Weights of a small transformer language model.
Size: 9 layers, width 256, 6 heads of 64 (2 for keys and values), MLP 704 SwiGLU, vocabulary 1024, 7.52M parameters.
Architecture: rotary positions, biases, tied embeddings.
Training: a variant of Muon for these matrices, 172M tokens, 5240 steps.
Each number is 128 + 24 x the weight over the matrix's rms, rounded and kept within 0 to 255. Layers, rows and columns count from 0. Numbers have three digits each.

# layer 6 MLP down, 256x704, rms 0.0271, rows 100-199, columns 640-703
118118078119135131127144165128156155070133090133121126149184108150150152121144146133128149103108095130158116136146157110119131139111145103167148099134108103155139127138119128128113127134150125
122109101144141144118091106163155127116166152130148154139135143112146109124142128132164115118134120154145169114111154115127108127107170169052180152126122148097106136115158069125111186114128130
118121151155138131121125103126094093097133125132108125094131138117130132153161145159136129114131104109125151141123143108121100115157116126135126058130099108143115126095108113135130157126140133
136102154135133143137098126130085125081155143129151120120108097120150151131135138112146099096121117143205094114130124112143143142150168116195160112112106109125131092158148125083125133149125152
116106101063121111121129115152175112139100141081138123112117112134094127188140154114111135120110144110082119147098148112119104123136105126146128141156128111106119108128153079131160102142119137
156128103127093119126114146124156076150138072115124138130113150128165121107174135126128156123151097121146138097128096130145160133081125118107138119149171124114100135123119125148145135148145131
140154126149141150133164128112116107102127133140121116174153141131104132120156138102166100138132144117051109148099100144092180137153118100164148107146137119192140138115111161119094117155175096
161163089128149151115138161110134087117167106108185105077117124108153121124154126125179140100119133135104147145160131149093154099109138148152098150100165174149103105137111130150094168175122150
125097111150107101129145134162177186129150116165145159122124153147141095172145117135156130142171119117133140098154158074104205094056111121124129137110127115145131129157140143129125146128083099
133074115123140142128092117122156089121134113092141130072148145109096139116140123159133113113128132119086144178124109135110129108065116107070165126116080160111153108122113134085126127122131161
156163195123146137121163167137125109121129077128135107127120126115104169121108143135124078114122100085118136144101103176139113066124114123118161115180135118121120113087154098123143098112156149
100119161123156141130122107125078138123127129108106121118156163151121117140138132133116115133109155144136109123163145126087118136101133118142158157161136217107179125150139105135087145156124074
146092101140162120126105103153156140128140124145148120095127116148149164098113194118115084119075128144110119193156146129116121129099160163142107146119162134180164132122172130093113142100125154
147105126092122146116109141122124113113115123123153131065121161098106131138138127146103157159081132144133142118089123098115100119112132142164142145161125145134151078152137107133117092100100151
121123109092149097131143121175070062122105133137081125137144110085099149103136076108090149129149139109142127143123079136144140156139156123144128129128159122143124161112111172124111087132131074
143119144125161114113162148118151141150142102099151146165115129123120111159127148156140150145093123097095081156085099142128177094124149124138138170076123162139131110098126138078091163129097104
107187154147111141126117154105120113117126123117136125130147123147138148120132110169087119103136152179138129128154125163152113121148147131102121151138140105124150131137132107168105127147105096
108144147120158091131101101139107121139127116128137103117130139126164167080137090118086144135152075162107123160110188166112144139130134124141127144136121130098142127168123127119128126143142158
107106095144134100132122109112151102163098121136109131100149172155114125134160100107139116105121099117163116151136139107128113128108127143126127131160178124161115127113135147127128156103120157
129108115110129129125129133146117153132155088156129163153087115135160155074185098098091114176081109110133113095102096115176144144127137115125087117137132098147145156123128090181155122146136164
140124091134096129139157104144143129148105129094142124103090159129154144148187166140055093152129128154133164138133117090161156121130079146185155157132133140134124082149151101104154130107150127
141149100091113154132149140122125142141104079156158148105151150137087103159111089129140109160154120142132205086131099092155066157066164107130158092097124135135120143124160159112116149109152092
122110116114109124127112139167079131146120135131120136133117099168128141170129141085117145130095144118151116111098097130103154199142101121134134137129093153148151133116091098143139075119113115
164111159134147104135098145131140103125129139111114169112141080142127125143120118136098085120130102137123124148170152141113116107118075113145110145117161098103106117137161132123156120101154127
133126119142096177126069126128147163147108128097122119110139100120114115135108102100166112134170124138068108153120129119102132115106130137144082118111128132125093141163158112136118123123180165
125152127135123103132150132125142138134168143147159121128115101105140124153113073146122084114098127127135159148115153145140132153105131126096174119131135104058081145118137106116167116103118140
154156157081118094133143141121122085122140106158113094106131172161087111125155183140206114120093125106136159098141161116155115173112120103137142154143121132090126133147147074162124139111113126
125126140115111157129140134134142103132151107118132141152147160122107152119094116132090130128111108151102156136106183124106145118180147180126162147138144129103095120110096170107182098139131097
106144136144135106112106105142145119118111102127132116154138107134094127153127093116129150143132115131115101128139108112089091134097134128147112091110083128098162135131145122112130155146102166
121129115065108128127164125143115134144100126126113140128112119115144173110152143148122131123107119118140153105095120117093138093162134131162146127159069136156125127141114133107146140131149092
157120112128154089121165136105134116127147153141111159170147119172161148156164116126123128123115134126103132097105137127125096142162157147126052104124110136146137102171128159108075169131098138
153181159121156087112122182104170113116092115111101109064173153159111111124125133116135153104107126102085148104120142160149058117115138116150165134136117117150102120139141203121146123136155123
150098136141122183121128114105143135123125116125147158084132130122164099146159097124151099134129094180174070166137135146138138166154143149117172121141091158178121159160130130120066124130112125
126156099118149096139115130109092141104121115150108152104130128158103091151136163194128174094060136120114104163148121149141113103165098111095127115142125135118127106102104151162099108109126127
121110157062116129124132154132136133101157146116097155139154100158121105132154146076094106157154136104095149113121137130157141125182133132128122118115074127112095121144091106120104165159150145
104188151084114118125119165155129101129151108135120103116116121138117071144154175135121173109146087174139133129088142100096127144145089117152091152191127112108116128124109140131102142131103134
102154173104095122130141127124132129118121129076137145144143104141135094132146120147144116085130123152161105038086130154146131107133094128097109124078108149170133144143125135100117115112135138
132179141175134172130122112099171138101120129159136110126125131118138113085109133171115126114149131128169091104131126136170163128144143107154135151131164100148139168142112102139127099139096112
141131157121173145129113135125150124147148107115149135122124170111093126131137136110137093105127127103157145115095124158121114157129125119126129073110116171119098124106114131149158079137148114
128147115135117128141093104141146091122165137127142109137114144117164105115119167131169118135059130122139122137113129163147094126136153140115136165119113147151138142141091142107118102121143108
098103073124127159116141117122122169118130090108095103141137128115096127162141139120116120098153093126144157116148081129137146142144136105116098135145096110115155142116151109117111130107105131
121068137177138171139097089148109145137156192142101150129151111152095110110140121133150130131170154157096123125115119105106142125109142118124120184121148114153114153059117136123109152104134135
133104105164175120138126112109115142143139155098113116087108127140144117151127137104117116163115109124132103107136157129168155110141143127117105155161145135139129165200135092094150158124095099
161122130076125131124107157112129145084139128113145115125122128145125135117134116107174157130125127112117143108127174117105142143130112106124109122135135119139145117164152119128082120111103137
154157123155127134125133129141130122118115150150106148116110145121152144137145094103117106116146116120136127109146152132120123109124153165153090127160172155131120123088104132158072103131109152
162140137159110145129131152119138138118101122117145180156146123172166129104074112115147153131114128130154108151133144097209074105131146107133123150140139151138168127134085145165144143088146119
107165118109133136133195156108163142140154106144121141142146131115129108106185093149134133147154134104112125100165116093096128123164146082140100147094109120124141156140159113123148107168106121
115141178094136120120140139118109172152136129116120114153094076121158159129156141127100143121108106134141096126137118151099127119167138104120180112127143111144117119118123152144161130094124122
108105163174115159127148095158119112101126141161113143111142113135130117146059107128138157117126139138096110137082146101154134125138155143096127135142150192128136148129143124097090100158115123
146135114098130137125152158125114129142149134147076146154167130137139146111173159131124121115156123163130136141158141143135120117106116178162126149196111139138150175164116126169177106117157119
126151079152130121132104143109130120110158135132118107127134162106113131133150122127161157131138134133092180130185161101086147148153130130158189128129138139117110132144139113154123161146144069
150135138133156140127153140131101070107113119111109133170130103124113130119113108129105152125132147161155113103139134140118162139139084092117135170136111151111085114145114122099121168139061167
146100109155113118130083144126145162108135139133146128124135162135169146115160085120107136123118132125115135095115166125107145083093166151104138143107119100104138172095110089113177132127122092
131114178144128123125136142087169093131102120175126136137138130152103136094193112166142151079132149130173120132145161089130085115091125103112084148142177166109158162134094091151133108102142142
150126104155123123120099138165108155118111096103125137108142102117114102158111069138117117168163128100145153102152110116140128145154159132133153178145139156153130133147156110117174103120119104
092115113119148112124136120124128172108091090159170139137131140105138190171066110145131154109118144074063137175165153169161155193101081161132101136118084127124122116098112128093096137122094102
153111104145072162133109131125129114160141088137124137146134138115128097114109127103113134141128158111125143161088108117113103076120106133142119103132130161159125158129129133131115129128115094
128099083096101117116123139156115110132132153130119166149131134128122120075163138051127116145160119110130074122127197100126122121122162136174120141151142109116103112132125093132106167122117167
121177112157104117134127149131146122126131146164160139113139163147165093138059174121080137132142137119145089127115133086125145171164114134093131120133117109154148138150154132130138134126106147
140086134159151090128127129155144123134108112100119142092090113162114152090127161137089100147142116103173154115129137150075161122129128168177076112099159088141109108127114142167138107092121129
138117145140131158117152104115141190114125181165124112134162120109132117176119101101093113110105122162130114133155133124152126151100126130114151109094151123162100119150166110135106149130131205
143108156086146167125131141137095112136093124095121151058154117156147129137149092128104154143115140125125129134116132088118133123087106145105119134152175123157147151133096161110142142152075139
111071146122151162132118127108120089117135155109127129143111113167137105135119155128119140130135134137122124117112163133102148125123140110110131152084113155159137126103145151116107145116056139
131158108085114149121107106134112168124171101141154160097092165122095164149093153126109133156108107134163202141107166105109140134104158072115110153136141160136138103138175102098144081128141094
084130161179143066121137140142143176069112108125113138148169134105148133125132139113141102139113178119114090128162132096054121130116098122133122086084151107116117069135136127155119105132114114
118191135186082104134111117093131115132122151143079121099164136131121159148118119129106114137151139127091135109112145109151163136142135140144146106101143128121158087075147161091161160168073154
133125080112137167145131157112140103140103138130141138136155079116160149128066090112149102073144124114170163187095170112123090146167147137146097130138168153108126118124105133123111115110105132
134154175126160143129083135168120144109145169130125105128167118103149085136113164115194124142108100112105075125138141103140143142155155135124140114129133131099080138140162132132126159103176118
117105107117133135119105131109150100118123136161120126114122150122143123142124150135101158128135143130106139176149125119160093152182160117105099133131144099109120129100120162128121116104091149
151074144076120142136139117109122099100148112131164168140115130127114116117112107120170118140131112128135122090093116099174123142154169119159164151182147112151124106125147133130117147172065168
102131153131124146123136132109124124118123124112117136157154124133136150124146187138114102136127133120111152141137118136169112178125093144161124149134076150096100065101152123145090161139131123
124084177107124116127129123112143181154132126155119118090148149121101127086144122156110127091130110146118109135109094112096106100143124106108108082139103136142120136109111101119170135133100104
136092113120141129114124106130083091151143172104131145134128060116165153102153090143112108136130138134119154164097086127120171087140125118145113168087129136151143129115138143158146128131093146
140180158141164119121109144105091118143111106117140084149187090134123143142123102115118138110100107124099122105084076148161147146115139167126113206135148124152096131121138164120126114166136142
093137120106153094129140121124142138129147113121156144136150107117126163159145099092103154149150111130128138129129102124132123141153132143093144143120071075114157114130134108142090140139169166
169157106131103126137128110112083127133123121109153142096151162146158139091072111168092116171133091132118193132104103117122074153186112121147158071136130142136167129073148175080148130142128132
112102159128150136136098137153163094141122102128129098136108102120110150068127145167149143116105120147130100107073110117110119124109150130115129105103160149158092088119115111109114134121123147
131122153157151126150137098124139099132103134148122085159118114119109161124111128116132122101128099123132126150135137137130113141131131110140119121141112129162133153140100124098077057143169110
157088109136079179143129127120108157156138113096101125162100147145100107157112124074146116040114135197087111139089172100080100133109132115071098165121135158119108144158121151125107160118094124
124092073190115104137123104135112125154136081177160137133132137092115119114150150123097117110100151110166126116171104139125120093102149104132045151104134123117166099110103119118167124143109138
120152062137106101115150120125175117090144099131144123123154129176120134150172091084131144137156164121147184138134151138125124119100149100122080150135090129125139141120145146158096120133132103
103173121133130102114126138151123177134115132124134111085130127110132110144127131123119163126112129172130167153118199113127150119110142143146145114124122154128114163097107083103107115074103134
111143103102123138127119128129148072109149087129151159152172110116061149131169074142158114119142093152092103111152153170159152128114107122163104119102108130131110140102083147120130130122141089
147133112119135122129122144132144099135141096112182134106179149107075123098157142164099143131091126110152116112157142150118149135134151109146114077138143133153159127114157156090117145082112084
159077106151117130131104140118108160108105108116121117141125139125141086140139141149169153175149131137123145094143126189150112125144115155153175135162089127161124113141132155112138156080106148
116110127047135160119100172101135140167123149128117203115109128142123129166131127124157126129135130130099120138147132157130118127140136112141093108147128110109119156105116094104122092126106145
128129175145146076129143125125109166091120144103167126141112154149126150099118138118137146114089140117126107158095097121135123136117166140161112174131105128158148153092132115139152121106136155
088117145089121094132126140175174175096163130127153133135141147109171122103141158113165119122102111119122112119104086142138162119146109107087143175162148110125134138110164118118103164131131139
117154126127136146127109137116104108094112132139116102126127142117145120134101129117167091168142143111122156146102118146127123109095169142105122154114144128129116131142132161125088118106195139
156109161102097092141113123116144137130130099165097137124114122134115143107131116117100126120132119105152125127114121127122101104114114153080090076146112123142131112091094104112126128102139181
155162099140146121128137105112123150127119115109164158090106154135128129115109114132095154137111070160116107135087119139060153119074131151153165101108130144102087101093124122117118087124130081
100115105133106120133112120125144082169102077080117137116135127087140110159146146069123125156105132165139131122163142106131098128104114158123140129095125094130109148149121122138108136130101123
128162172149120152145135109121103135138137119183148143176126198142128104131127127140143165167162158172122123132140109124141090121165115157128117114089125115121107111179136181143095097170113105
133131098137130105136168127080078139075133126107155157081174110086142144103094132071109100142132148124120131145137160125135119130115139096151156146150141108119130109113123145144128142115127116
126151117121127104130178120147107134142102091130121124143131148113136144113114135114118139165114126093118097122111112158189136162138108160152132108146117100106133170120168125086138100166191125
137103178122119143119174102122108145110172137111128150102092095125135152118166116154146124119165126117076175147131087131101091113129080111123108161137151100135119137141140126130175105119137137
155095155099150150126155105148119086143126132113117137129106093124108136095139128149164133129154108129144136193155113111177127120162098155120111148090106039121066120121143134198127141127167109
109135162105109111117153113111144126113071129149168147093099134094107139098180188119116161187096150132139106098084098127163119153167084162143173094119125108128104129141145140139110122101141146
088098142160154086140104094120145114148130133110105162136159108130117115138143140150143133118130188151088162130106146090074182156103104132081149100157132140082102089052160081113171110103167114
118108140157103121135155150143131135088154165087142085143154159125070140150106121154133144111113133130128126110108134210133166160120133119138145119143112109123129139087146125147152068087126104